Weights of a small GPT-style language model, trained from scratch on English Wikipedia.
Size: vocabulary 2048, 5.02M parameters.
Each number is 500 + 50 x the weight over its row's rms, rounded and kept within 0 to 999. Layers, rows and columns count from 0. Numbers have three digits each. The size before them is the row's rms in percent of the matrix's.

# layer 7 MLP up, 768x192, rms 0.0672, rows 239-288, columns 128-191
102:569409503482426465494532490463447418491545537526544458511462447497636525490477490598438552504531534436424498469523551469467490381536381482505621465600592483543469437506458491506461469423509471
103:455449468480484471470473445506548506554485522486554532510541460528438497482530524550482503466528453600525541522446512509552559498531538411395500451555511475575490568423445523540561548427408588
089:516479433441444502541570648490464521506557519563529526524558451411465480515406532461564401441543528434416418500497447431445487454494573507462490529502594559446384537381458442467487475459595440
084:482442509498549455454512591585561553441504538535559648507548566444448441493593488540488512415508433485457422433461449491496601506428495482505485358509428393528555536506500567471550540541527535
103:460538480509556465523514442562530567539562538491450560494530466531560451438445496514466419507402478501481455440446437521413488479434549492515591508431487430518448555563451608486484459492432519
105:665594470546466468542469514524474444485486496473502502451412450478398536487509489554471530448441441586502575530484465508550475568475640443493547479550536444424473443435563451545501513485509488
110:523470506603537532506525640444471535546507553505405587468444524525438497454412437555409462482505461471588554568405505423552570474477446540473430503472509502588473430464488513488573514443564530
103:478656455553506581583566537570496597483441462464503470446552453526563523483503505502518444478513546545443512513484524436446593444505462616495467443458531512478419437467474504504454517403574501
095:523497493493478541594558536590514473627454551529499520450451507499474475559413437515490442435536401461517498489465478522496429459559403462498536496460619558435510552557451498481473492440521506
084:485517518507539508556459540541486470505512642490480502457524543538473512508454465511537596457586531519524541495486514415459428452506524585400539495446467492466480472476491472439595476460504504
103:472521464532433621459471539465581590551441480570467417450472436461458594438542495489512583431562499533528547499511456545403514434520528491516446490580513498557528367494492422422473534498480502
100:495534521539560537522488469491557511483427446482518440427438434466448449429528568486541533515475538508467439506513436442572509520561489524478435543403505529524570410509560453515424417482624580
088:485545478564595552512471496435508503435409537479485487437553517522473500505522571513521410503471508490432474542476425479557509592458484563470449555464654535472466566479417396512532444482489477
094:487506603450484508471481440571586477492537431454531474460510391450559518524515491560639416403484504546555494463498556497531483519517499492432493472576439505490480479484588481496493568455524437
110:503460444563462498481511610515576510578432376509434443557601548471521504434557524476615487485629451452438475528503599520500527518422515513586543439434471553543569536534458478454505522598526525
090:440470478526543456545605477593423520525534552495471476537632511492545497473436502479445504436508501469528470544514563466482473491497484472534482471558480594502560483489465545503499596446552567
098:504469484483498504503511467516488535390459510509565445388502447473577499442484408481567537481468479485534540538457585542550482517480507506449322516483528513520530446500529457428560435522611529
108:501501433482399423468449496533422477572472511520433498489443464501509495535535542449541466528526503430485487496472444390538487529448470531419513468518587598550472457547568462535632530559479614
088:554494473495589521485524466525557520457499521557503528533510482545473526448513487468425497582516568392456578474495511447582510506477536546514501476505482526640620469420355464514477465467558542
099:497504442425471472582517588520467594501482568526522482443442550509493565560444518453538452475466492489499489508469463523396495416488442515495504553567418498465485382545451508534457562525495521
101:505452359502439578512462502525402570460483478455453523589537584529464496515478427500543576525439490470532420508453477525489490524508415546449430453480493521641490549458495507575497535540486517
100:467540510439548554490464571553541545489427436497419538530439534526470532467487607449611559557542421524470540520514461572437607522576482549469530545574526506546421544406476497507533472487499484
108:562483477510435469504474499473511492541545479555562493451471534480548476558567491438503541535484461400493515389484493443460585520430517504457566500426499569603510510595503475484521479559481506
103:417559507590459571536518463398578539502485458596545520523419297493478502481532511545451594488530503530534538488587460497476507531529497478513518531511525477589446394520575455457516512539545543
106:442557487541474496501469425487482511508450457488433479493495549515444506439495513528517414480394511479546503459531474499475517527442435556525511546489643537546476498503435487496544521488488539
101:472503565486508555465520510463569556580438488530472473466531503444357475452555497580514513515560504427583524412506476533494551444516462494509494482569506465556610512445484390562470486549547554
092:449568453505465469421443564498500453505583466505474518448557482552457488525670535535394590548523509416475525582440630493518561429453509509484417477491464482555542506610472540502461491501501499
094:450487532482596385509475395595529538508436433434452584502508525572464545561506519583551475450514606500448553463464485601441547490531554539481535494447491452520439494525504418535456542473468487
085:494442418497503563518473433541490449534531448482510511475454503535453430464546496487403444535520488545463495478545495517328462446417446472458498554453514536474503408457583559502498608534487548
102:509396533610514538482572571528537516464453490496517531542469486506540480491546562506493468498525474459613493484428521512431494551499410469481552448458508478524530481480492531513456499470545508
112:454555547512443501521511511449505516543528474502528495582551399453488475503404484453482506530468412446530532585544480547476492484421513487437534526519562553539539471441522480456509408539542487
118:489458469477527543561500539557511445479432502485510447477612427563566423483588540532467479488529524512546453550517484353530497520380398552501470447472511564420504534510465551493608606641514591
095:467429448523528470414537490529501408475515446559568504478588476584510479493543537403476508416433448438421472483550492467519453488477525554410489480451426495579584477461492493504607437480509451
089:557497519456460478409602449476608486428495534471511553446557533539563478497586407457507443431445530567551555466466484556487404575468543502437464473467491596588511513483535510551518486505534534
101:539560442525533407533526441636582545477470578541533435494474507498448457442459497507639518482540549478514500500549540536573490353494476524584555520499526513528544539486577541496498416480523439
109:512478513492473601512496526561595515414455427495485465545461516518494453628477560503500490479541503485449485457436532491493498476545423549546454575513507481580468459528472423492499448504449526
096:438497424455396584437450385426526464488505432544512530525476550508452464513508506455426547495513426501531523533393447454414531504468453476548552526626463511528516600483477424526545552508502465
095:481578449546477476501539554640428509459588517553526486477492534421431441382552473482486399548399518525555477552435507491611531505511551619498584611480605446532525469489525540591487533474607491
106:549539384534603554474554525551522564583500549511514429503569516452567604454456521581432435472584504510500488573534620453564563520487491483491631413360527475583554503375510462561522471489478541
101:517460550522547533619523435514503516490527450521464531531460523591523464412447492561490571482491495456515460504431527463456470493483556567517467505447419591537484530574503446591488530467454477
097:477497472463487567474565534561544503446499542465515480548562543473567399439489590492503537456484485519539478527473447500607531523506518531442481492557476525569458470487518534459518510429507465
103:412522519495521515447529559403494521509488502521468550604547468458484476562506487555496593363469501417546382541543589516488520546456520518482506478524502484493509520541563539635509490462532557
101:495557510501559564475491473466558546546533580454458479543360550424584521483488541640596501474468455459444517581450468521410422418479364518494506466417564530530504555437508516427465476499570419
103:530424461512485528522477496606589580505508489597560440522579462485508479475567516493573465544446574519483454480438492522390546488492508476608454549524436485523479465488467439570489597465541585
100:516523455486508463565584420485534459485537591454423484568554527474438459530516473437467507489555482502549390488546544528519515494538439460493450402587497549479506571393477565452457447505556520
089:521531493477529451487474446492527548530538550578439546383464504561463454463552497450438447506485506487428550448539550444571519503520573606498467432398569496546523597478516459474449400519610507
106:437511517550485555415407493548531478450455462453517630622443476512547501612508518542520527449491511468475551433532490524512556559474527584457509502462498483477505535522521477560509397530475598
099:449491486522477520523484425479532563422512466517439441554542486542479472517510507523516558516503464577478536538506597474542567522448480587557561416535391512569513471448451518562553498426462483
104:556512478565561494404591511438465498464479457512558520492430432515490553454537588434506491455524466566484580421492432450443476457459495473523568456451552522505511433471513458452533372435481484
102:466567439396528548566539420500513526434441537570448489436520519501465509458455529516531526440534429426460529558513532520484485496486589472521463443549481469476595552530463473507496390545518560
# layer 7 MLP down (transposed), 768x192, rms 0.0672, rows 239-288, columns 128-191
106:476431440434584501526529621459434575476452484512557528504589552519536430535517450456504507536469410555477536457543588490547608529432526547470457522566453465513496545571512572518525518550490483
098:456447397490532449525492585540475520408552448580481460487543518480604436441553388485505473503531445501547429490495526417582430426577530511569466561491518531468443465511638531532425463429578573
090:505486520574477559486574508548459488448468624547404589456523594525474443458545534499450456514495390588458564493520493402524464468513415445540409514566495440541524561493409551519487617571500427
088:493497475446408537521491509514512449420429460441457520485493412510560651469486510457529470558442486447479445522616515539541498438532475469412513474574528521426433422461471418506434472534476429
103:512485508510547494573514528573538457502459507583510505442565481475512536482515417542414600490502601456465426535506496498523519462484479482604570475534450514504436522466468532511487556489483664
109:505482471505438465519526435513508590488469450505475519487648482483526452421519542567442474417451463453417424519502401549519519498580434451509460486451468514571580517505512509511521527418442472
088:526423505479599479526518379531511388533476383456445550576513474522522501563502519515481440509481491500473501519454524477511517501567494481480555484430488546566479548556431416596558515428565574
103:594470445424399447499494502496462573633584502527519500466455569448451510573498504413550477538486427550472544461516485639519561516439534407440482472484522485503511474577538486523521544531513495
100:569493472478402474517511499429505515513485518475484523555545496456484561438587384495537518576473483430514519466494425490557575598537543516566576467472561424434495542441494387636564510547473446
085:495529496451468473470499431481436531426578524558480533491492516504465506524463338479549454483586548470541566484468474332539510571591474461479504558425464450506559584508438424488438515538495486
110:471600475531559481503608546476544592452573560501492445503599478446530404444470482469463444536420507518480491552483519534490463551507534512470614549488450520557529520460474452535499558475497456
102:494443418470512515489518401492582490400551488525500573532525519517463496618425389535534486560511453448435519462416568530464445503517593507514487504537518521516437534472541379460489463508563440
091:543472544552491549524410454483489521482458545531513421449465538520408481443468502456460509515412497499623514528520440431463484438539473413519482448583596376492455531471497596530539485437539388
102:432470501457439539501471375514379550422431552620536436491446609514511428546560427410494593525530435464473470456530492486425524401520495575477517508488556443536507518523498475530532520478486418
103:466525418471481483531426583448506500441502512486427428552520496518530493475586409512457491521518520551423540541464391487575495611492523405558519446512510515556536442516515469529515429462504466
087:538490549438493493498473411494523465528450459484537439521465544453423550512556542489434481494536412520497466395512443492466510515487473518493562467399445525579455433529438548518543431401493414
090:517425485519500470564483481538527518427530456513589569602445521528440447522437485593528448505571560495500490448491549386397469526495554543530445506507568550482435437490436420495436429485429459
103:521492513492410549466516468528549379592490474450515527597381357501470560477565433592530417461458545538591481530522531521529532446535521430523505442514557501586585515535605543516547485357481488
084:456547540524534540555467440481428514465523519482493423473525457450526550517511496481426547426482571457631558539440518438460549502464615460483537526519522414470515578514559461368546544453559496
102:393538519569578525514374438453520544542490591530418614616511552576529467443491511563510484491448472516437508524478473518612565460526514477511510497439555502574547566426490445506451598512496492
101:458493373499463475475461405467501454478479532525585512443497629588587500494501572525534510417484505553514477509581496476518510480470464503509445489529429485454544492522461503552574463543473516
108:470537451489488457491511489536446538507398547392622555401487469445465540605433470446517605560461563551546464550442520525606600432522537505476505454476442425485488516508477435510543407492538576
105:541524522570439528528452564412460441491536481495418584500501510534511481456476488471563558501449502505509557523472499518486471505457452488592536482503510444522474675527524469562421503583494497
103:489544472443491407503473576455467443522520549408453552536464569480587491493592470528453472561512482481494520395500562545527522528500468489453472542482472447494546536550510430573539429573525485
106:495479558548467504460499561499515559529462536561628500505424514491569571536447496483422502554581474475540466502533602525457551456447492526562548439559491535541486451457504418569379480441449554
099:597424525387514545513428644472506550417438531455543468485469446499566440464592492571452499513504564478483545467456523552466508536437419530526559530448471497457430459568488513606581564472469555
095:489502533498526503503532551432512529423392542530598490542349535509535458455445389493488488521456549553435517352557462504419524564487473470493545504424583523545504546441542450484574476502550521
098:499522516439456492512573539518485483530529555419499476529522548502601517527580590494522517508455489546575481496553529562483526422459437523484506534414471456392471405478495437534460512491470499
093:462514461421376528521456543453430457542552560478428461450574613486456585570497489503440487524444440509489547544552479521464444514512527447538412465517526477527553541564464495588559464463522517
102:518527540480490505496466538481490547630489508459519507531389528493514415461540535531434439629606408487487438491464516469474571515512462417417439521546566508570485462522507558490560538484475546
104:489599511493496523557550477466507537453543511485469530568443484525468467441522564431493528437487473490495558531405534380447477547533417509517534538515435538495432518590553506564484579478462535
114:523503456541515520432485538509554536425469409436457514431490527476459449496523529517531569481511505471534548499501425495529503493526466549545498637492437441503560369512612542581573499498503475
093:530531477550509603513470461553515454507583610481466485494526547460521583626536585520536492549604473501603458467453571479505510557560588521459500483504483522482349497581447521509464549491545504
087:402433457537469508419491456523521413465461498497510496428536453501643440534492283474455489516561489481442541456507435449447552469535522578437460508435456458520550594559536502445545519553508519
099:522532494471466468503515458470461499454513490446502363516504456497507404449506494578415478577463531490517426555554489583511542527465498519509560452539593547433454656550548445409476488570500580
109:592538498446428535421535540483577514436524454572477542376494450416518474545477403556481481483523508507530442431515512517516433485516545504487520451514469555483429440477423499530557451465487552
092:531535461584529424525490576475544578437416514531479457517468557574579496494580535498400390549525531476535397519523515487536482460443598494449406471486541524488418512528569391484573540524496488
102:488509530483482381464478481454539562537576565495518531438443500481438450495521483516468460512533519476564599514543499553401377420527494424432412465518493492454425530503483475459420470469387534
109:487448451471489489471437565500520440510557444475535465566512550509635626435450416533485489522430478507465504489536560474492444455578464520528583520553531563473540529520576504549464454566531407
100:513471486545525512472522464461441493509434487524544471455471459534516506598478475504531544503422527520609464568525490527500513525442470496444491431521445393573547436405491542369615540574468462
103:499464501466482454495438393485493412512452503545527558467454422603507441464456554404494520446465499476469490400531509572412577580440614474445493542526548453505538545609475493539496429560517540
108:552448527567527435493540590428470469517481420547511526512432495509521579531345485556522426505417524447514488518488459658514515540531457453490522529498504422454430500642484430467556540541451464
096:540550475601552494497525396437540580534505377464468471418553529588617446523520536482531473464471542526486473483431424505526493487560454549486545533448463557536447457465422473490577517565436469
110:454558515544558573482491563509492411492576579409592457489538440601390455443497569508420499592442537506497410575544492495512522533512499417518403541466384522419453512521543508539514500500525514
104:516481479493516417491472582554542437444475394501458515473477521464565513492418442518499469493517501553413577421404525473468518498525467555445515529444443443513547472503531406540579484483548565
095:515482514504503476491553475476381437498556405404458448453456405463496454484448529582634542540527539478461443467363391509499478486435507475530446551508420546484465488499404494428605515470424514
103:506564501553508512547459478469461381484451482439558503473524495482535494449508492501481429549409470594491449499525475536532529543539528585555554494510455574565475439570552489530457486583517436
097:594456610492434564492576562438470452515548605514553434483438512497528557464468473458474502507438478479482516541474553548462533587484416433537473474460580449426556542454480546404541545509447464
099:489425502404434474491481506516547480531539414477473548467561555609517478511409546439510542437527407500472494452484462438411580433388484473521470477417544507455444526470556583497400492403451373
104:584467487465504507448412466464468437517509386527454505460473482413507448547600520529466490561517552520560535454421522536581512561439532460522570469427437429508553504466501501460499522455458571